{
  "num_hidden_layers": 13,
  "hidden_size": 256,
  "num_attention_heads": 2,
  "num_key_value_heads": 2,
  "head_dim": 128,
  "intermediate_size": 704,
  "vocab_size": 2048,
  "hidden_act": "swiglu",
  "norm": "rmsnorm",
  "norm_place": "pre",
  "norm_eps": 1e-06,
  "positions": "rope",
  "rope_theta": 100000.0,
  "rope_fraction": 0.5,
  "qk_norm": false,
  "attn_scale": 0.0884,
  "bias": "none",
  "tie_word_embeddings": false,
  "parallel_block": false,
  "init": "normal",
  "init_std_qkv": 0.0536,
  "init_std_o": 0.0,
  "init_std_up": 0.0536,
  "init_std_down": 0.0,
  "optimizer": "muon",
  "learning_rate": 0.0103,
  "beta1": 0.9,
  "weight_decay": 0.019,
  "lr_head": 0.00581,
  "warmup_steps": 200,
  "schedule": "wsd",
  "decay_fraction": 0.539,
  "decay_shape": "linear",
  "final_lr_fraction": 0.02,
  "batch_tokens": [32768, 65536],
  "max_seq_len": 256,
  "doc_mask": true,
  "train_tokens": 259600000,
  "max_steps": 5649,
  "dataset": "wikipedia_en"
}
Each number is 128 + 32 x the weight over the matrix's rms, rounded and kept within 0 to 255. Layers, rows and columns count from 0. Numbers have three digits each.

# up: layer 8 MLP up, 704x256, rms 0.116, rows 412-429, columns 0-255
# down: layer 8 MLP down (transposed), 704x256, rms 0.0655, rows 412-429, columns 0-255
# gate: layer 8 MLP gate, 704x256, rms 0.113, rows 413-430, columns 0-255
up412:115191172121144101118163155088104157040143123149135104133108059164099189106104109161107098153078106168166098133123153133172133052163102098085104143050105134168152076054116157149138113158093152156118157082137122138110098108145134133139158161123112149167166146178163114101097088106098124076127079121129134100092081134151091137145140164142140108148133173103117121118162103118146056101098151131155057183183105102139096128129091166078158124107149143106194093146120115148198139099120099100096117150102141155129109190137094129136127145184117112144126148145089181138186093163142067125111116165121127149120203104126175156081171110116193148131111157056123127133126113164173127065130184086201170099131102143167162131124132127189173145100109149126154086166085125124090105116197129
down412:125196115125131111163103126184202248103121089170109132109112147098160130158082075132127107127157137148131138114109156159153134121102127154143138144114146138110135072091146202136100115160114130160105144103065134159178116153145140116168075112120157092095149125135118089094106088119122182089120112116197116095102118184153171171140127120138116201138114142187122162107147115172146098103070122169124109156175146150143138122161156120041165102159159179110102203103133110109090164205101100114094125129087167128201182135133125229131132136109094146135160084141138169134138117113115103093155085173096188188133099138079110138134089091096116197100194106152154075080132110145160132072138141084141158092171049166156121154145140119165159187127111115124110147101128068100194175063108187
gate413:113071103198154129159162140112160088133079076120134164132070105186115149118140157160106091094068144169110116116142042137078128141140169163111124113101143118072122150088140134098106143113173130186049144113133057133166124160065195144108102153104114106126093168071046045178113099146134143129104135156131067163139134156069131141236140187109207182109150123166181145100150165103121194184102067132169148120163107182195073157162088069183113103139125089178156115165132140140119143135126133126146115084130140120130124140098143197243133074211130114150087088120110092154130124144101132114128130131146107181062109178150126077171131133130150039098176133125159109163142121061125141134141150138186121118159109137093122055124148149095157120124092069125176150100102124149111070146146133
up413:036143150153165129141100111094123100151123138166135082148145082094175122152112131121123116132125158113158164135069127139158114120145172107097139145163121103143121081123183097104044129083168149150109206104139120078085184143045113130113105101124057121041078117071108117109110135150134166095115161159185088078040140123099178128150060143076187190109104142070155123159178112113092122144132096100130108111102149129136100131088036163101124122105073130163138080125083187101193163101068133169175109146194116164129143132147137161148101116112118155108154105126082100090133136098101143153058155121135220077122127162136180111217190055142105091118172128153120084139142098119053152161194130177133117193147134145168117122087097090149149076156115141144160133160140089122160097173101118
down413:095080079223103133173131113051137173134111106165140119173115119176160118151096123161120129111086115148105148125145089088083146136175186075121106146103117055121161099154172169096080135073138113141096104081077112119165135163130151101144118097131151154122180184077122134133167071144132145180122101140138105096169109105143191135146168147137108141137161135216185109147125089140105173127131123125084141113102164169087182168130129156174127069143148073147132118127202144159085131110054142100133143125169098070144168135145118147089176146153151082126153099194131097118190155159112133152133089133151139127084120165193126131150133160055133135158145172128145130168148081129103170141164164104116078082116104116137060120046107128189124105132147092144142120134081111084076089173068139
gate414:080111120142120139078120191108138152152101075115079133117121098155149127119147100167152120109119181189143107127157147086122156122134080109119172162149101118176126102102093151107120109161152148113150132106126114155107163134136091111139102141087123085112164094185149139131157117105189174138120153176134142137133113084111105229120165173117124142132143163185171094102157134082117161174150149128138095057122118149158130067137146136132141124152107095099123154061153184160134088159159131103164117138052135149137076093116162115089088167141165129145112078132135136144128161102118101096096093116142118119039147123130145135103165103106087147161097097103107168157163123139061112108135095164124119188116143109152129139100086097137158076106124122176103121079096112083075132112096101
up414:120126134099113134121139125145149061143149135126105133102098081127091116083110128159033101146134125124141105111131146096056150087131145158177111183115082123133091184195114132155134163091108109088174148150125087107148168079120100152168141095096088114111134174141092143135126094158117100132078084171167138107120054191136125089122142146119168123079085129127097113144144130132148128114086113127111161073163133148112155125076097106135154061183120180168080118111108093129174147106130088094112108148113126130100091108141148163150117103098093147105145131146141115201138098143167182114161047141185101152125114097112144131145134138086073069139133090126150166095105145144137127084115165158159104088137121128093116115140099156149147114094141087119105163112148081094112084114209097
down414:133109141201113165150103148099108165110124133133168143154136157102199142154190067132137170117181161096183127146141094092197165136106126081112118103108161141125162115149156129074138177165095156108129179080124125094170137159135082129121105158143179160114133145118177161167146170149139127124106119095109161105145166097136126173141093079172091134114170090145130090078087119090125148138140129128148098084108147155121104125155136132132127153109065112120148163212183136178123141151133146122143191141150104122133099104143133124144142132120158110161155131055106160111108156100154133147119183106105137149106128160161115108111087132117161170127114142145091125141157128109104130209094167154119141157156117119134134148098184168182143140165117127115135111115072105155133148119102093
gate415:091115113103141100088127121109159143133101119110117159135145112143133083113165100131095198139136097083091163090141123135135087101207117112077162119063112127081118154079170104134094096111167170136161062113100147139122165086148153155130190071122141123079142137158166083103176181108090149115107186058188116089184075172145155102091102138160075130048136125159097174088168112130140156152178151159117036091111085122200165112151198100139199151063177112162095086056117120113119136102131117137116063187221134153109107157164120209092055141156099107232111085166086097150145167091035143213101123168083121162112200095169152150140134214163124063103193099120166163087212115101146110082163102142143089169119152179139078079150132145108105072130141088106137126169082149094110107130116104
up415:090129088182198121128074134111163115074118120150113181102073139158154145163065116093109150167158112150174106185115174165104108135076113124123116138147204070142146113120139136171124103207103111166215163184138069146187105131145093129141141160116120111130123124149132169140095124138123134099158134161143085178141140110106152136117103135132226175130177140124102177167127073079133158158120083088079110212094090107100111136133130157097130126083137083061061132123192136090069109053123134105135169149128122122089118176162110101099163145081143138103124136122122125157157061159101052160078089098138120140157153116157114135153124141161178160116098123073181175142084146141134164111125104125090127157130185185113095131161080031131140085098144164146076165163139154072068126123169198
down415:133102137140141144098161124110056162103123117124143155157123106126142150107070106116076110072139154117138102079111163155129131128129134099164105128128151085126148083082131108158093056105130120125155161126075085116147089108177097123089163183106129123136165109124125206141107115098184169176097107144101080067118157151116074111142162058122151163092116136141130137091150117087106089155081119070156079174106141088092116108090171120131178205149105138152157119129130161073114043062166080092085193147074178146079098081167157108056137229150131156171091169135142175157138056128157089088125071106107084135107162176101103138188141136106111131180092081101137085116116149150135188093029118134161161068218140197133146077106106128135121137110131148156150169128163167120162150140129150
gate416:132145170131158103129119114143114169074151100147100091100159113098139124157162164140196187137159149074150124116079136113136119074087115154125169164086138095086142120162149095181118106152154150115119135117150154136169097093094158108168182084128132121155115068112154093089106084131172158173108138098126151143115115122143181109149124130158114160159148136120160063106146117120082138095115081139175135154140120145160146124126143104186133244056114091166095147140092193143139085147135105154135120168227146172094130096145137117139201161124112089121099150106152162091113109121099096160105154171125177107090114128114106146158107163161103037102148114139151122116148124167153105125115165122166080046158085136082155136133083070164134102166151099102102135134178119132140093129147120
up416:167126166006093105133110077130125131130099143134105128168119096140120152094076070136120168195088127106138162170144116151132140164113077137166179088183140101096105191134122117090142148168156093107194123139173106135122112104097186178132127109166172153113111117113129163095102127133116129086146140099087161139149131147192177155101128161114192150098177142143146124140148124087149150123101108116109175115138082066115172128137109099124159150062107136132110192124113136119130025145109130111118180169101088177132110113142164170157127118111081145096098104098121154142097120073179153118157066108131061114110140076130155145119140130112181132197070132174131054159163118094119047081094084173063140118116149129128072151127131118166103201191138092081140176153134144176130111140125127
down416:150133128097126127108114145142140068090134111077211122167096108128131098104092152124076099148104116100096123144133115160102137086175143098107167086203153099129105149100125107141106101156106103081150186149167127131107077144177099205142115093063193154090074124107171132134163148153105082130112103094104156081100128150162095181150125123127133128138086119114175122147104109090102152113192148057106152162162134063124137112137112111107109073116133076108071124098152182124103090102150123166100110142114094072188085148126119177069120102176137155068135134112143038106110112126103122122156146155154143081180178121129152157128158143180156140075112113140110122100114105170138115140090106093142059119120127125112164089115175167119033099173074089091109139147127085117124102172136152
gate417:125147094158170130132135186100143139135095167085157086097146149152091161151162142114097123109095091114120156130113138145104090128228142166068093107162166109094139155108127155150157041105086121133154140117172092152046072119155164155099075127076139088138166091075058043135091096087126177157114124152085154105150099077170149065105137143086099105082097166084124109116062098110118157111162070164129131100065139129080092130050103148132134145166127114151181163127121133087150149146162136121114137090111117104131128130116109155154089148168165183187157121220159107138110123107105172139128114166135115156147141116117143143084103101136140128095146131203119180146112128095162126123130137136176162132123150106152143110034161091150190133054146074166144084160161091144142137102112114
up417:110135134108082178127165073174070084117148122124117136138109146130185155179133148145147093105134145144091122158149080147123125136119117138089137135173136101129116139128104142134167169172140091131123177082135127131216159195105105128150182202154169108107139160142150155134167155129079149120102105150146142149110143124116102132130104074147154145120125129088084148111124107123080130100157118106139196158131171181174094161131151109145080134082133128100092118104129086084131090111096173136154145128088107097080091136130051067126184038094132058064151097162093137134158144119099082118189155094117140099082103107147114168206137193125124142162143146081096137131125080050150157156121132093080067148130172142090136175138105142146179124151088137131120162162071167189116115114137136
down417:104083139109143208087140063176083087094156118080111141181068129143156149152095142164157120163108065151140121152060103083118187107101103152130131123108074158095162139089123102136106088143202110080132104127097136074158154112105081129168184176135084161141117150110131165095097169200146084076093137118161112087123089103142164118133104129194187176149122145143119160192131139150154098131077171132096122149159158112157046172094135111173146113078061114109171056074123170161108133121160104153091089117091143117084122185143143149113131070154114103067129110198107158095148089103089100188136121125190158078069154140130109136173143148127117139132102114146133109176133119165144152086076095121171115049148087168118157101170149155127131097116116122131120123142142125103099104109085121
gate418:084118134158100163186121116098123129192131118145163127112196179172086162108128141170154146127152180159163106116146188164149147181122164167177140088193098084124169104125150103098134118138159176135134056098134111194137114148115069132126152110161143161121081144160092137062111129144132111158140136082090106100077141062136140117139132133079145174130176094154128098091133125071116107153190147150177111167141086103081165180133103099111157148122149050119108102132149120128147082152123102129139114123109129165114132139085111126140122099081098135105152161116131074157072147119167137118096111103123128110132180069124178106146187160184170146107154100122136110131124097167096106091139180132136091117150155173144173163146127149159105107165197076123131131191119185154129170155099147
up418:129125090106134118147104160113135104118181110159069130107094142127073135149131117147189103147099147074089175149081135094083123134159113043148090147132179110088121118097140172050133159133104133096114152160120076134125112097142163159148052161079128081049152148112069107114172134129072092168119097132066105112101028174066074131081137093173151136152087138110166206134088123132117109128109097213144101139081104156147124140103122139200130113096117144077110152172098125109109163142211123093094113155113082167143102104112105165184095103171159086142167140057161132076119143144085153108147165040119113175125087123098142104131087151059111172102107166143147131091192176073190090106115145115090179126157119108121153069143087071135131103124108087072154106094095134156146148138142090
down418:126148115129094155126135161046173081130132065167077148172088105112120113057138099132186073149190106187119164096116144079136164127121138081057062071156141092128116080175111122134056135148121148152079087157138167164154172170083087146171093116093132191083173114163091109161125111082040066147125074100086129120090106114157089143128127148106111090123145099145116148119135119122124117124100111102126159106091137141080133164093068111149115120063107110172047093108132110132138158127085075076108134115087081145103117127144154084154115121092109150180106162132153222111104132059153099125088159082117076152114113084195158161202165126118177156146090220165179176155170148156159101195105123151114139161128101154126135127149104129119124066119106094079121142152163162140047119142108098
gate419:092150132136075145127143176126091101115113108178141153142109176124118139149096114099056129163139083154090081092151061101128162068165118109154106108095135151123097147141083089133121143110126176118097146143143150138129122142130110155158169106159155175190139169169106122131131211139120150128165102134076079116114119133052159157112061179130176169133115134101112178122135169098185150064098151136150161168131148128140115084135159107105102088100085092050138138154138062144131131091135121161107084155070190175106170086132062156158154101139113167145143241112129093165146153181077132116134177145138160109161140095103091162132115092147109178144144101122100111147147106139141170160092159137092079132107166139165151165138190160134150098156119117120107174122133118048101134053123158
up419:132145063137099122133136159080062117104127159116109141127149113139109064180154153164170145096103118129095084129128173140133125149121126133085134102067165143143096145125154106132163092162175146059119030116137079136130188108126105155108146113125084148108190193107116173134070135108145115153078159123140095057108133106117144126056073128189099108128092106116115155133176158117134144148129168099145170113141164117154152127086090143165143143156167100128127111124130120119126140093126152145118118175109126120078137067129197118142079120188133120154117092180114070119151156109144191095133155117174074159132117129121071138100152122140200090135096139178145145101090181182131088135126135167083120116118137166150130166113094153082138105123206124133097132147131083074132105092101147
down419:070114095137147147139081134086149110129157140067079088176109140108107188138144095091099176115099142157130144129097094114130160110113136147093117135130159117106148148124135109156176136135175099099163047140123160127157120101139064087089092099129169130121086129129134081124152202156092070113147120128100184155079154102156080149132134157168089122131113087170096168145143107144142174136160137146153096105068109137118141096150156148153174104137096153087116166132140128108066112092102075156127111101177167110103105137128170159125124074141127090177172150151166095146131141132162068101155133160178129154109109069123134155097061104067090081058142139123086148170135158215121137124148077078122165125135122073102113142100098134121147144111188134141115083147106133132117136117098134
gate420:114166111173096103112114180128115120131108107119079160119147149134166125100144112126175086155096131150091122133127096107157084116086175131229162158141154151086176161169101192184085127072167185086185125094171157090079131147085118184157126128102063103156128128176142097133116142131069121167095054148124123180106122074152125120215141098156120113094072130162117043167133165127150114133112146124118120148119093139085080122125146174072210098110208161100143157112036217167118175121075133103163111165079114135148133107173101150104114073130132128097063119074070093128158085194120137100127144132153094198169099134087187141106146151239125128152157059149117084085149173121099138106146102062146111149144093169085157121132154079109166149082107088150121140097140178157152123135145061
up420:074114146130078038138121137129188139134065116126128127142198090095164110164108155144208150176084109114178077106171167165113077108138117112172106122132112117107147092172083090178070145123139106083128125151154210149100078198158146134105158117129197175093099114136145119111158115137092124143116107158159143154072148156135129117158156124055107107089146057117145140096084120150163089130095091139095117145116095178139100097118088167173127060101122095101111100080091146099146118097096121101151126071106115116084140167133149099115104072140088126093126140099168147076205119177206148115023135095157091104141090156136087094120107140144154148141114056177122089116094171158143177139071141106162139097134150106150112130181082153169119212163107087131194121129096128110107187104127139
down420:115160136145130173055115158089159145157140110123130100117143157138086112117165105103139104152096040146163141139137113187122084145152100076117084175095136162188142062094139169098127124089144138125115111160176106092091169130174116115150231069134135120109142103164085081103147135164140154087153094167192101030194139107106158129156154057205155088107153166086129140058112161089087073111049162187142142143113139174155152101097100177131104084127135118121106119169122147106112187116126112091154055136129134088112122116149053122101196156153156132117202145111106124138168100160092069089095153149108083156116104121136205126164141124126197095118135135143108120120057122088132155121099128176133166156150127082140099159094098192166135097081166123166104151117125089115064074168137124
gate421:128087146130170102092148143124150129141105094088090105124128130082141081101196160154061099137148141102060079158102149147066186184122176158197148118062147141122151123138138100176060174119163098104112073136164104149118172067181074134201154153108099196089151145107142144077122097097092091138074114122162166088101130133095113123096143121130077109114153126131093179187164142208110085097164091111176159116119150113092096128155078161137078123098184103167184080111186102107143098115147128155141067160152135115146096145181175107186138170113084126088129147150196112119114134084081132132167111140127145158186078123099149097133118106144136142166101130090114135093135072139109115080121188151107176187132141174140090154134110129085150130143119102105114142174106104093139138123142102
up421:125132117156105117047161141135092126070106156126096087091107127078116099133202132101110101101114191078114091121081157119154128151150130158217140116045095111142076123109104128118131128172115124113139140065171130138163102105127135130146219180171165136137172111092110155160154085085125118135139169118160137118149157103149089107128167162145149155114130156202172138095173115133115120163157142097141146120203183083089108141104111135139100091171194152154106161147180162178119133183172134144105178159089100160138143121195092140143053130161150172027145139111159129127111150133070110120138148115111136119095165191150164069133144193116209079160154116115125138115177132148060130154119114132166102126121136118162122106119093148123130104131145118137085138148082041141119118144088120
down421:062131090159117132109145068083141174166106138140143149136103095141129100099175033113113079172065112117161145094055110133111154132082127145164108185113143093106084096163159110188164136072140162081196132127100080078092138141093144105145133107145174112153162098116140110137161162153121161110163120136095154183106121101109091118117180070136098108131104129145157096110158119163123149128127171167132163128101095134142158087152133130107203071052070155143162140114141108148172145085147082081181094119131133159123149087158150143090097102139081128131107167139180102127154134124173122092166129075096166087136166141111118086083176084114102091134169127094162170166113095140085163116144128119115124093136131108137120185153133091172138177089113122140137077094111134127084170098116127
gate422:172124139162137136128150158129152144125048086127138100161124173201106079100163097146090158084186127100148156133054151192140090094094177129160122139130069134146141158115041111146177187113161119120171144100074123119134130155091113133157141078094144093107102152102179125164123119148143093148160169155156136119096085142132112085145121062237211169197113117080185121149147112153159164139082205141115177138134114153074122197128132147123065100111131139147105141179143183097115124131120141116118074120079127183094139173197118146158131107095136108115130111187133067184106128150114112133118099066103132130240171069131108130101119141124141168139088105126126149113094198116173115163106144158098131178158138085142141112126072105095156114121170159078126118139160157156176117064148125
up422:097072200132140146147132119140141138131065133092105126187106139134136141111153175132088157123160155146165127093106121107072095126143181121170148149144124122103126149150110153121136126096137149078185168130131195128124089111158139153194109135095119155122144161104138135219133133110089162068178123147129150130089084130110198078185110086114122138143145124148170105153155151201171133112132183158111091087125154117115160160084094063120123052020156142168090166120106124125149053145062137142097123130095179117095103132104094142137124147049146128133134143100184133135126074147154141195149170154147110115140120115055118109133135138149082129096114139158102133122139151117107096183129184113106197167092108090135126134174140087044178140114023180145107136126181121166154103111083135
down422:172179101109130122069153135097103128084152103105202104109131065112102144201145072110130172119148147140096120119159148107122152193136133120065123153160097112100105140102105109077147182102126110153089124119210050100171165127121101127079111138171151085143121125124151106152126112140172152051122129128140109105075123171079138121119137119114109102117144117128123131151087108132154115129171119155111183101140135097129187097106118166106182169128083093167158160085072125102136111138151156097196104197070150158129110049140107159116121121160125122139069106108082123131147129113116091170009164102111165137119145107117109115169131121129165123088145126091159103133115085087099176077097110134084170136106150099105070109123157195159167148131165121156131053114147143087107133124090136
gate423:123131139080087107076095126093119136110151095167034181119134068169121173154184141107121186122099098125082070149176166080202120190145121086097092094142118103117151075172147136151137099113152104144102111096069167130078115129123058135145161165053112104140099140122108095145098078141124176161169076140152146115147136116119105135193108130180139165124127101120112135134122146130152152105128168152110136133136095066138107136118104149081091118125164089104111074114140167140127142125123094184126217107074065106091101201138146130099097142094085109104135161090122150086132064142156130142118169070133154092143141105139163170128099130083156125076095120166164069131091039129103128081157174087142086059175084128166143083128170102136113154125168149120110169157130179161106193166108082
up423:147101155080115130128114123125118065129110088158187116110132063126157082133145131149127122126108135107133105092145155104084099098053114126140117126125186166095147163097110091165156070164127173127169105170187182118154097104065133113161114131110118170107144077169150138115092024124108119120121114118160093124087126140095097163178136161094106099106112143106133087138154142168135097190176085095092062113122133130161146148115108115194095094156114175132123172086124129103109131089127099162148160162136095149134160082112164100158149158127107200133125147129133159146099095153113069152142123187118146186152139079127119194168114123137112149170139156113109106168145134058091080145134189127088126100158127108142162107182127110181103133115162152145089083084110153132081121137052138
down423:161092183159049149145133143130142046144187172138161130170172096114100112127094147112150188154161166170120116145149115067088124098126051099098162138133198116079161140142103130119172110186124138113100108177151169138090112146156162145167099139149136097072085176151103111037089085109120075178156126122149108116119070061127109149111127127123105172086137104126141130151093183159112128159158161101092140121165126141135122161121130146139144167146188135081110120133137107120079115141112116156074146123133117113094116162080140065192055056179138133158118110086104155073147135135098142131106149188106096149116130110120126198090169151131125094187103186136158083131119131108135084136170113147142107123111115160106202143178127228153138116104101128095086100161152173153111094138108085
gate424:131063123109087153110162050157086132129108136133133101155117106180179149122086137191061055136189140136095139176139156140188146157151162140093132121166141050117166166148141143179147088111099146107027123154147116194134148120222143137124149143178164078149083121100125103110144089142122147120095123136162137120106104188160167100141096096166094149066045131152139138066101172146078165119120148142142092096108098150104153151145123117132113145181187125105116089120113124133111147155075075137144129127163140115132143149120151097122164162167124145135142139186089124172122101084073110127116111129117156131149102121128109129118127112073122164158073113089209058153125175157128107086145129144177135185166130183146141095138141107121153112050119076114096102102100143134102125167129100
up424:179119163163155169130125124115185118171122181127106182116113113112101144077119154113143220135120160129143141104191092180081137082124139123155082132096134135136123146140211100065161167139069155114150172066183144116182125111088142122096124158151105213194066088139106119135076110145147118133166154080125104098124103125130153105109096113112092146172150028098094169149181106190157145131110099135159113147110151121149130120147115114135147129119124202084143036171135139085117116084158071145115108115127112118171113085099098200154099123113125130128117176094098195116102174110168118175161103075152112133119152193171101116194077159100106065160086149148063123144122154127133100117130117150108112120085143084097127233113119184158129121092116135154169109113155109156132143176152129
down424:156095168091142081149100174135056152100095110081103089130130142134138088161071121129076167121200095097120079120098106124054150141122095157181141154124123141113107107167155146128107151104139189061100116087181146130207096169110132136141120110162138158158116134141096119140118123182098148122155095165144090113114130139085192158152089158139067107186121183122130110155161136148159115085113101117158128142082153121205128132083117085133143121135116138114115092132132091134128114176095200110101137055105080106031134081187125124185129121112101180130099148170177181131125202103169126124105138143168084129122124178154131129151181124135095199090159119124086158113117212139128114103124100140104174105110142086118077187110172087196193177115103123133175075059106156140096115133144104
gate425:134046080108088118142073117111095154105083147092121132197096116163145083067123108169114152139155163131152148167127108067158102063134093081141173127100183179095136096118180148104116125085084111115132095135087050157129116146095101141125152147155119135100151107116137143112178184144095145158158104137153125139113134124157116100143151100142113185162145190167083152109042149156205137116164141156083123062135153088090145165146135087104168093143123096091140090166112078123136169079120141122162142117150092089161064161158111147116151128089209096174092112101170155074141105083123147146175146156156110095134137130109179146141145108138095139162174139118127105104123076179077135107163178139117074115081093131144164131151117126158156071080195130149165086088170135145098153132098113
up425:057118106069143120109121127098081116087113101141071115140067082142155153092150114126117134143156149158130128138144134165133083121076153125170071105067144065194088141116075095167140125185153125146094119112103151178112110149129139124172123131158065110167089141144152111138102073137143143183122186152116111092230114121096142188130077125055108124098189092154149186119159152148142140143112221118116105185107127164149116135092137118162132116146174057173052149133175116144128076128089094096121116122146065183086127140153139106100136042178183134148135081063143180086178154150166107118148101162106134122090115153173104058173169100179112149123175168194058138141129157107122132115182112116125077185161127083145083116134101109101161091118111174153201156110166149113149182171118097
down425:123123144117096095128163078100106139134063034163150155179114163178154078191084151132141096092068162140113144149069144136191133142147144126153127126086106083110156159084118098104091152096131120152103071078105125117154129159131138193099114155148135180076116159111134110127203124154122126153131138115157132136095155080219162131127151160109141129140138123167072138130151105162114068097087142106089035177138116090147109092146140139148052079087044070124149181154142101157094140133113093139194083089153134133143164149163092143150117131165155086083139112119129119148090162088176109093148166192159144113121162138146166128172177151129127162137132106095171128148136134109128080159098153152126140091124096108118097178107119163119106086082220119131131099099135150126085147134088127
gate426:056105179149077058096128175145143131113136101105179088141172124154127114128117132184060136117088159143053108101154107096108091109113101116132035106144107093114151142132157150143147096074079077118158150146135143107116145100075115126131079118103143108146150161098140175125130069156137219141076098156149068072151119155105150115129082149173105102132064144154126083107154136081114140097098177126189157155084114113109115131128128106183127111127146092144120112146142170140157174097104118098149107132145197069067162115139195076120110170073166159102097104171107136144133165103095166115170100095127133155139134129116153158114121123082140114089108178185131108053195148117125124066165134105106101168122084132112153104180160177109162087158141120146142121107159089097135136152089098
up426:158190151137113116142103144109120081089115109152131115145178101117183130096168069120183097107119122094125122072126127142099081174132141187125094139125112135207127126148104108095190134168148135096087065088100171152146152115090162192099145134103089094166115173113112107114195118133088176183131128079143145147210086141109151125097113093133128166167139158089091142149092132218135124121115140120113130159101168154112084128077180105115106195101125125175126160148162137166159204129143114067114182113115125140107146112117155121120164113146132130129093162226208116125143109166161134150171139157105088106086183167126125120124116147136128143131159081112111074098159162138059107095180115100113127096080081208150077120146156169158146131114096112073143139147079158109122119142155113
down426:079156119100107146140095117128121108144102128104119160165098166084134122171105110103214181159068111199126179113108104127146138135138123117111144122113193130144116143125186144152141129078162124113051134169078106110071134110084141101090178186167173062102099189109164133099092132132120144108066072118083206193125124120084124153123172110173140147164116121193081123144100106134112161116098150160150177127154109127098178138107120076117065137145118097103155181161145092134133155158097115138173130125120128172115148141156150150162123098101108109117104093116064108108126096119143152205204190156107186133131202164133138110129125123101157143121125091125155105166146137167125109119164118103108177088088105099172184161125178177157103202112115128093090133123104156115151138171110146
gate427:106104134231104082147114136101102129095100081164132152148151117105168157148135158149150105052088098160150163124138083148123146091183065110104089084130118140156151171099149141066115144121182136119060158129162076104104135106085144172100110160129203122133163097167157123114093134156157169145131135094182088098126132205131113184123112092144050124144154101110106104162203123140134127128127100173114116073082110159188114061175162104167167128124148059150116164100102181070138110120120107090161176181095129067152158115084119142085102128156118128186137124169138158090114100106116110115120128074132119029151131136113095147082126114150053155112125100150164161093116090173124194105094089188141052135150120078131182088156115154113138077122140108136203156139122175080069167145184123
up427:168142111185102188118092155110163163094146125148156109112137094111135092094133142157144087079161085149142126114079097157103132172123138098098121106048115139129126188139166113111196120124157164115131112162103197117125145103103115197168181126131120091078066162109091143125145120146168126105144144156124115160127024163110174158118143131209160120173128183116112142139139092138115206171138076067113153120080129117109103160144081153178105171163090145075110121117111150096111099124120132171114138086118087128134177108154095188066105101162090188107153154147099139111152100153046136195122166075144147137142156104154107103177096147082083155125143117115208048153078104125056135130156099136137158200131142164174153131117148135123122116159130119098178165128114162086096120130162109
down427:106172094170108160217101087187145134121138146106133104080144181143122125104136181110078121141066184074147102115159155106163087127154149152082087117107112116099102145158134114136153152121093121146200164142147154119102151100113188151103161111133134107150137113069120180150149122123131097135126127135084188077109083119154062104139101152112170114158135084095141107138120044145127154118077130138197155078145133138107219114071171140215102127135171164164093155082064123097150111128110153126131121111136111157117147139128164124113139105101124158122146143133104136200169141083142113090117118125135100150147078121069111191090082098149137129038136150179152112136136109091162126174099108133177136187113179125127117171207178134143152182143108080128115122113130113114119126110131189
gate428:168094145177134121158137090151120111120198240148152149126137136108116147104087122079153129121124111144145127058099147117158093076158113103068155109113147130114121119096143130098176140149074136114103115139171099081188096124119171168111123161185090162134080190159086099110140106118151134085125079160145172120126100113154144140144131121178156194155125105133179198118137093117077121150181136139132134124100116118081138191133117127103109154173129133160077095122156136169105162106100129126187099181094149188112078081160111135144100116149115164062163130132179216092080098134129147123144140151157125145110083140130146109113166072165048120119134120153142098158091105114132154139111128166093105134141170109142129108116106096136183061146122152127122155126152175168084121109145127
up428:140140118219149092166090168148139119104132143098087127205183123189221112083103093111114126111142118112159183101170130130150119125153195130190132151164165106139093180121160120090169144139106125120180140136104139174099150148151159111108170200122159093100141150119146123140171143209089144066174064106133114098176120139089065139163107088088147163139067155105124181132152155150172136132138156109109133079090101132147132148118117069131113097127128142091104080101103099126074141186108125143147096082164139144041173104065123110161170175050175153084156121191121133087145078118114088137097173162121183089102204200102145136188094108132174123133141126111105089117153152107085121146143150089149112135083063137105171090126113141171080074147171177143158114115091171143093173129131141
down428:156125142128122088102148166103127118139146190129148184104115173140125085090101126108128138045147148112142183103142057121161098101126107146088148091169132167133099172186143191083125166139125138055132132135145167146119138170078143126103097128123150119139173139116183146144213143139127087113144108110095118131137139097064122093133063143154148105104122148138068203131155081100151124084127185165145092016099073157083127139117202102175172105122097138124147145167135127127144120131066124134122113154088106139152121136092108193130159080169108128133084166143145235165140155143146106137137126127064104135174109098120147045150073085112144150134140154092099120159136178171174142161102144125061116138191084104106147154092175157121146209114132161188126138106129156096175115155173113
gate429:109089102092128122136120075135136118134108168072142161104120130124135107085138096128135097155139134158104150167118124097106103157120142129148078109132145108100156147124102093109109080098104145131166158188186133130049104098078089112158163177090131137139155109132120158176125202100108150158136086169061161097108131168132135082148113096123114118133126126146102089192105114085153125159158145193091162064123162101142090139117144130124095178137129107074133161038115120117097124123081164191120116111143108093104167163161121112141182091153141121053173187114100059125083129091141134133094165109171186112133106080147129142151155120112097147150114097187167147142128198107085108156136149145183175147123145149139105162107184118134109097133128121115137099117135123165158200148099143
up429:133129138154084141197095145094165149107171111151124138087129134148119192155114093184197124155132109171135129080141156120134087180160215141155140185089162169127103074159133116158138179103123123098159098158191187104178102064066156109076136171134132138151078112133163093153096171126163136110115162070158103121132112103083084133172159091169082150126095156110097125186094077079152139124148131119117126088173088166141136118159111136108128089139060181081151143119139095121111172108099112136108167088100126138108156096164046058111196170095125106113129127129086166095097134143142180075134081136151106084072080111056066145091127171116153102159136085149174155113128143150122172095132180127123119130118131121106152126141155104145127059126163103130113140125115141144116137151148163
down429:146136174105097097114117158071108100150147160107171182132141103108155144111119195120115164117077110142128097148152126160082132090109119113185135069109091126139103090125147146146111136123082083140126138058114078112172137153082176138095148094191168117089109104098095102140145089125145050135091134068098155137130123163114116115104165101119129223119089198161151139122130138111150123177143180164164135136134138156139151104151133103136071149100073122090126125093087176100085085134118137155149091092191175101146173148071171095138169160133117127127193200123140149138157191138102104137099134105144103125083124129117057158105147137114088071189119185101165127106091125160138109149070093127089091187101170110089136147115135152145072153134134073066120169123141135131094148149163166
gate430:143167105083095202128176115161148138179118099078113154136067160120210164118158148227138095113111083096119115137122085126167129139154125121102122091121122122140117159105111081085107114136144132169156147197166128107071079131162104105092142106161140134159161117101085167109124140188120081129124132176078096165169133144138150096176047126137105208175141157116143100117160137125175130149119155231088148171141089056136125157154142125089082067102170105126113147128100123065081235118106122082167159111165114161136156047171108129155200146125136173127145151102094126094148089133151127115174099050130159113114072129168081193101102118133084115157131093132135157130130124110139145145075124140150080131128128135127144053175143095127127136144074160137072139086124188138122173106123145